Each number is 500 + 40 x the weight over its row's rms, rounded and kept within 0 to 999. Layers, rows and columns count from 0. Numbers have three digits each. The size before them is the row's rms in percent of the matrix's.

# layer 5 MLP down (transposed), 512x128, rms 0.103, rows 460-511, columns 0-63
100:513500419468548529451481509546473524537535479495535479538519449534534535540525501468510539542456455530502487494416480465499533489595491499494494463552466606538488560528528486527504467449462532
093:435601472538531471554505509488485496501497495530516276505475531493496436495532438464494526473537540546543527539503531485466476531399517417529527487560480492490477515469486521493487520524530514
097:477505503502551579620527439401444504506518498489536488482465556552536448507498495510561433495471444424457415514512484510541524520525512528490547502517422484437510452512466480465495492423520500
102:447512531516474532549506505476423484562519464503476541547536527518456460472520467518455469492526535575511510563480518569507483476489524476500552502541476506483478467462505509525453412510491500
100:536547532479444549567576538482542528472478561461412508402515479563465523533490545506486510458518482592565495455499483527478547458521475536479523446541417549539460513506512600523411466480502457
095:478519524494573559519529577424505503525464453436534478511503468497495499564493455493496503534514591482502476510506544546552448457527466458529461479485423454476478476518544478457495457510492444
110:455528501445520464480514501555558496526464483557581410471495490541456548468539512436445449511485487504512522495478440438470509461517489499515544519492516479492405475555551541463507400446506470
106:450493572561484502486379482522444513542482480503571551476513565509453521494474435548543526489529603526450529521505483482488515485521461514504511455421504498489542521490486413473527435458541532
088:536546491468460437518536499493470503548464461548574550425419525437541517441502477483496461518548505489537532503478510513493414508497594538483434417460485517416478442456505509534501455560480528
093:510444540539521457444505496528478474562524542539489383520443441522454492439516483550454463509496481507483443515524534535544480436486513456526481521477482496535539551509524475482512560548492497
107:404490498422498528388505530462476469467530570489487487553462505526508466499510479482500506512486570560456564463527416518475511543541481517447520484536529570488404544503446536457551477568514449
092:460505511537531440479535482528506514530455477481494532499415494493557469520467545483485484456547504470518578521586480489544486492447555445463529558438510503530533516543554525439482563483508529
084:462544470454549528541461466506507529524495570573521469554485469470560557535489527502506509544481559474560519523447396544429478494501504543508516425440479465443507500491571459511507481460538441
099:526423571534493480471525526508557504530431515482482458523491454541499565454514531525505506439528522544473510421478533494523482507555457479569470443524401456495498438595553530473437490503474456
111:491491602468481515546508512466476543549533455536570536524546505506465441446503505477516488377481475428514465512467501526483480534509523550461515534505528437526537482455516468548407481515542484
088:489489452446517513499434504446486506541449449471484480462533536520560506462509482482448577474488529465535466519502495478523541455566449520552467523475517542442487492367586503471520496569448506
089:530506517535507438463439470503479581475542457523497503386488477493490450438445497453579507451527471480513598471475495468539521488468549433557551474439466506502456473517508515470492443474470552
118:524535472382457441494534518485495449516521491471430466564495492459465514537481495528454470491509445484564441452429434435454514532540474558496518513521497456530559531535464501485540487591567507
112:465514517494491580496591572440560587522519432436488577474454505460525490541463463482481579486531509550545483513516440526475478468567470516569451548508500508436435431423515533502437556553504501
092:470504528463542543516488505485593513464608440449486480475521480472515479460504507466486450556530529453534625578479474493486469491477480539504486504548539537476560482531544483512532491510507540
092:476494546486508564485527518468406520526499504450477592534487455519443552432476450583503470480572553521520526557518501459454539475480550463507531581485541511488483483480546442509501473467432444
103:499483541465504438521467464466468501440478511517522212479530530508479531509501490524491504475484492491512528487494549491517484534495495509480503528552499497538485490509477527510500505507512523
103:453546495505485483473580481581560489511471477464484448527452504508549575521517548422501536546468549497514485566478480529470536432569483552489465496469510523492484495502470505475476475498532420
096:504451555488477520419563481512478466482461492494536466507582499481568507485454560456499550494465461470502525549518534584499550497521477513480542503471475559391498501499543475467454477428474430
107:505525453459473495590498501479471552585552565468520499500513485533569432438513515521477507504488483511424511461507524534462512529556471485516534471551442504530580474453509461444465454457477445
105:522461442504459513450491510484475557486511555524496485509507425494476521486533422491519544461537510500498482467546552409528496511521485541451522533519469494447487533420445436499447432396476448
104:486450577532500534537591522550518518441595530451438500491426521489503506442455481539456517535559506484463527510546460568505541481464529526505496447476499551414570557486526522476472544475514491
095:491517525578456547508515519495445545515513485469529460500502524575526477491496516535552488548403485566462527498481465535608481482449527491510509520535565431478482503477509503533456567475464442
108:437504457485531466503499491480454498452448467459479429489451467574512487465503470443506468458457545520532531499502485451522531480475539490563567496461473564532425472450560544490456514538459502
094:573498514496536471490533528570460604515533452473554523555416538522498477498512526512534488452467557526548460492491444503518495445458516527551554526551481547536565542528560494477490520461458552
099:505518527522512427546595591463434513499470451518521526499487483494487545466468554480529441556491523462455481456490553479568495432449457484551540471506528514566462556518509509485507487473534528
107:580523515429472465551489546560515518462509501526569467529437510536534543562540467464530422486537477536424489509460504474476504524525490473421466554470465494457547464468517527455490523521479504
101:528457452515511520502490442477404469525448492527522436511460510469454482475499443525504551454548553472489502545542497545470439528525536390531522485440477459495527528507456537422503504565559497
094:509495541519497502487525502510564530482481505547547476467414583505500480445474521495535480571472453511486498505418368555502466470502519518532471486547541477441400499481502501560419484520514518
097:575445505497579494528477562506493546492507547466541425533591503531475535528445482553464490483462553417483528524450526592547495498550473519450518489503530582487542481457565516465444529489455413
084:446493551507497530502507518454536513553577483546468519516532448438486499505464510428515524512551540488546503520443461492491487551512536534570504491477513466400455490548494406555574543475484584
109:531565469484546470460408506520490533500441543495486448504531551587430445547506528547502477519504540499497450509453513498473489477471524509530524542516473527520531499476494557466564458448507548
105:477516532510502486522507551553534553586494521463483534480489454503479473417455473517522493453507584530518534527515450418520514511554516470520479467441527507570543526484483531532490479555528501
106:549476498497519530533478578512496504420549439462536550522473506500528541525536487513473567526569481453469496507492464531480471492597485557524466527483550490666522476409491543456505498493524387
102:485522555555393574425528523501506441564524522509548497523512566455563468516494530513472512540431535503473477449558443497421466495560457580492501482518523469527529528494523445526579431535495491
083:606492405482498506485557537501453491547546501447482411569489490457494541540418485496470478424544559481458522500584517469512528496490496483502426462452515425490484510486451490476479517464565515
115:433490495460454487476503507536486487475517460492500529495429442469494502519418593512515515465488501456497497514528583542521504527469463519510517494377518485574487479534543533501523555498422467
096:512449493474498500528496509530575500498394565528538527552473433480542508537494544461412520497460529495448515531510447524472518496561488473527515573477505487523492577445431464432540536480581528
107:525448480490491542490497511551537619506466463491496552514465483543500421519514559527498492478491516491431530528484525549459458553457441459543534525503458514545514481556560563507438490487520541
093:428565525443507479481541472537449472412528426494516405467482478555479493583428435558526457480529442498505494570535590507483506521435407507497553532491507491460465515517540545492506519460496517
101:552550503521549458497484524492524524551512496501512495565443522502519532509471444505474525537492523455522469477435467547468465579444476457573542461543452498563565491505517514475528511499484442
112:469507572573493479515423497582503530458489473481522501552498488441459502520455515533492540547537524435540540505502433493555531434477454547537500486478569517507492459524487482489422430447518409
128:514432585488533487544455538500528489485501513570472595409560591518504415493456473516430420406451476484501544534413547458475480443515505428503461492515478446544516470453499492482539507498497457
102:495442481476504518516480480537497451500478499526473560541556513470511408487462431518512536463470483529478559537516553507439457451483507419557483478541468512496464481501528400517543468501451525
092:490498498505571507567535502516537496539491512507479479394450517455419540512533499438534489512520565503459553492414459432513482545469518512484440545541507445474482539546477518531488553498556534
103:427447532471484509557455448526544510521537473579475435503500467463464523534527411447476501483512538529563548501497496528567471460487511544534521439503552527507499449534506503499509567527482537
088:432549517572407433540508483534498537454525501491466468516509493485539509552452516514523514542538486549448541544489463438459516508507530466506416475460510471510514511502518485452393493501452507
# layer 5 MLP up, 512x128, rms 0.114, rows 461-511, columns 0-63
093:473517473526506507507548427458514494548440505576483493496502577452456516423558530468506549534460478499513543480518608483578437518421459429504492487492496456477487498525511425533469521530506547
094:583438495520493493453416568499527536504480544483541523501473495501437537537548525469460507527449484507509537424450568511540528542454477408454522548502516475497511545541526486523529514525539543
109:491405538555458507469507448496458519508464528562491545468451516471432532545508496439550502527470499440464479481516501508473506451496459572456490434555525514499469491523532496590499495520472548
099:453517494511461427424535460464505489550508467521522540495485464431449468506514532509540471549505369513527427499470544489553459535516456515552536540499551499461561561532524441517450519509470570
092:534503448547454530517478425517478519495506470481511523416504453527598542487527514435420491491456434486518470457521481509469537529526462560404548489498478504501404508452489523579496520564442479
107:484509513485511491446465486462421469475420507479541557536535485473541381508549512514477475465494418456446543526476526518505528528539503483444487518611518520500471542464474498559465502510456523
109:493421494503491535437490484450448509518480455506491524483539507528503460468480487478514506481447471420462537488568584427534457533540466518482467496511533481494543521545499518549458568469503482
095:479520505541524515490506540540516501494475531430541554500474561486526472489521482510496524541505503529534525478472498459546380428508461414465505555471444449560450564431498482545543550467529577
086:510482527534442547524555495481454467521470511496550517499565519496481512580472455413488546457503508465466514455482485466508454550536549479495542509472467538502516462517440527501469514473504517
102:473563496540471487493502501523440500566525448520525532507562473423471524442537499461458519492472505487517445430508518458550548430492470491524455431565515489519446445451452371564482468449515563
084:558499529572515462538459465514458428514514514537503524513575453577443480547449542479417587486508475533562478473470497480486557465554482568468491514463488516518560489515502483520454465497512531
084:471481507524392510469546476485479525539491433450455516446508547511528454459519529497454541506488469418492504423430532526542522507475446515480550501485562539530437541516485523539466528535487465
108:517489475446459552397572476500416514557528487532539504443533476509481506557509467465497455532490479449477470474476494469427489493418503488514478521554522538524508532489505463563516504544558499
115:603482524603481469436557501494509510487429439541536546406471450510500498524477484469480429508498452506486474457494532503582512484470454505501424561573474472512506504473572515528518470483555501
088:517498480574446482521461511494604542472497498508482517440479448441507462491617567515489505530439450491444507491557581580493461435564368526473454484568482520498493517509506534498499491494518419
094:504545500537518500492470510479508498515452484517534506498512517509508462493528527529469517520527499467470515511441525498490414488460530519510481488543437504618448496457441448463475436521563480
115:440536501506549462542494542510416515464409430516553567485505471450519517531490566470467494469470509528523443497526501475494462462544414475521544516488490456475518525477510413504470482518464487
101:503490519522527437458462504496497484464494550553503507522533506456436471483459557466550506509450424509481501469491594533526432512396425526510481509570527495515595468619547497471532486425573487
089:503455502528459483506503550544471490516395558526505512373521496470561511562538516523429526469498535501516435486566500503525540471435476412464471521520566507529478535487493535475453467456497496
100:542509468550451426525473492466522529497438514551542527480486451442489527474526533427435538549469466506505455459445529537551515528462450565464554481499517474462488507462495427457534522478510499
123:545500532530480489504515446467481497574463525498533481419542559483445549432522556481508592509495491485518504456455519564552489519513478500531515473547476602534533504463524472616509484584539521
091:565433478519501518440513476542481526531507561594503564447500438449421494517547507495450512374510513505558537489498571518452525467470518509471534430544488498560530520490471524518530495488461583
096:485421531466495464559445469517602475553528497571539520515490447458496493466525531550526538463479491477584497387527529484513528486489497463520494414535535480521478547537563448491471507524432513
103:531533531490452487500525469454496483521506444480541559516519519413464534486594552518518490568558415476468455514511566461436450502491525460487500542540474545499462517482485396545447527471481557
107:578518504531449526477474432427454463475498455455464510523575542487530521491526501442466501435483443478410521454576481502517531489498430456532440546527514518453501443531479517572489488454534500
110:465478532402494549433565479470489457487479536507546509552506512409561427473546557462468575481486485479476527448545558450500409510510469534522480456550493528564515513553522447498503487524454488
097:516494554434536443545485388511511517526481518551557474529548460473538511577547505499482485475530465495498485460519468496490548489525469407388488445451454539481508553510528543530526480491514567
103:461491550549518493475514530490452482526430564493518536521501519499512455544497488468493490565475474532534463489412555526504538501441427433508493562508504474540493564489511399478537436449449582
093:513549521584426497461505509482523455473452572503516518466481506542439603507507513436499512487480519452533460425427519474467512500450494513517573460519466424504468526451491507495469497458496482
105:542550515442509487524464505546529431506413508484461539545471551483548470477555530506495558561474503504527530392441479514557465476481528510497492536446454456545520508464495492513450422520537586
105:564457528461549481466571462476472473521466444561525518518532429451474491468590563491525483439454435539492540501543530474451517522513496538527433491552476462534516471489447480509529488477520550
099:519539539465508417454575487419547470526494458488527538487488586489554510442499531507527527476493482553491535484522515500558455511460456451517511531523509482478581573490459573547552515473467531
092:449529512465543485509539512463550458537521543510472511453511562493478424545542561494536577483457484559487451553537541485497470480459526413457512499497488455592492498485457446538469477493500537
086:476442448524490479555492480504498438512469477591474533466494502448542527449497460482529533576467521532566443475467462473486449484525437560557525537493501533527499512538446472523484443499568535
090:506495448518543438484483497495568526471513454555531509511514504551489464477489530583527551527522456559497457437438543464557481455468485511521526518520552532564446594509524515500454489480525565
110:553483433440513519436537495476522506566536470438452514468558435438511452500541586535554453522447493497484517468622514443491463476505474453552499516521505530549508526495549519491420547502509543
102:523417462547425525487477494478499543476480454528565569433486526507479557537488503511469532565567501491519439483449510538517505484483471491447531461499496525518409532485534483520540514480425534
100:472502447483502513438513430441509452548491510538425501424493553499543483486466537524582463558457464503482447518409556491512465491463516427510495520477441521499552581543545499494465459544482529
098:511549469590484452460474461522486502470534469520525507474571441501500565482539443521563501516543425540481457525496555485460536470553468455477520469488512511532495515495507520478481453452522467
092:519477494545531481500498461493519506554394487504509482410509513472537525483582526488560473456499460495481466565519584553549529494465394501464497497483514529489415527526498427544492432478513513
113:478443557513446484552486473483515460532456377464517547449513479459506531556484560474581458508570467474496495496531495531494459526451487520529460470533443488479596530539571486489527481491548512
088:529499467589521519479436521498538522524486496514544512433521522483384471558508432502447449484528470491550552481477483507542487495371464454528498535551547502522464528494583435441495450479513468
107:482515477451406487495468463475504471553479483474471541490574566442511506502560531478501443556523455452540478519490541489453465482521540481495513456552497513606500546519505445477493439514485464
087:530522505468505542397479469470548469495452541528560520522551491523451529506542491480395513453449507465573519440507490468487455455498485422474505505490465548541496566504515383551504477513521494
105:503422538508504526430498493539457508548513496504469517501560462535488499494495520537589476528506481523490499479529562417461516514461477498464446507468425426453428548548496522556522501536504453
112:524426490566455544527514521522441501465458549483481502430565524474467491503504529417467497498511496593452474449569533536525432430571498480449459498571522538520565444513472546519456484467481527
128:513513538461487437478515555482543444437506540537511533467628456495485503500528458533572495453520472540521468495520501464512557422443426412508423496459447540460476519527469522514513421465475453
098:536501518558500508513500500441568496459456523500498542422520480450478578511512474409450513474463484427450453475443507505562510514534480563442473570460544569496470487563483540488471492524533483
090:539511483554448478493457490428475503483544548550558504465501525511516487450473506476501476433390505476513483521479443545504508451554521517485495458471567559551435481468520496561469484556476439
102:492515474510459574468481522464414528509549432444504553495460508519518481445480491474534525556506450541511501452507514488503491489531504431456572611559572441446492512475540483545469514481498545
088:564477435425483524494564518492517459502459528425468490487485543424537451473502495474544550475439476472462560483554597502553466491467443441530422522509480504472525614500553455496548458450517501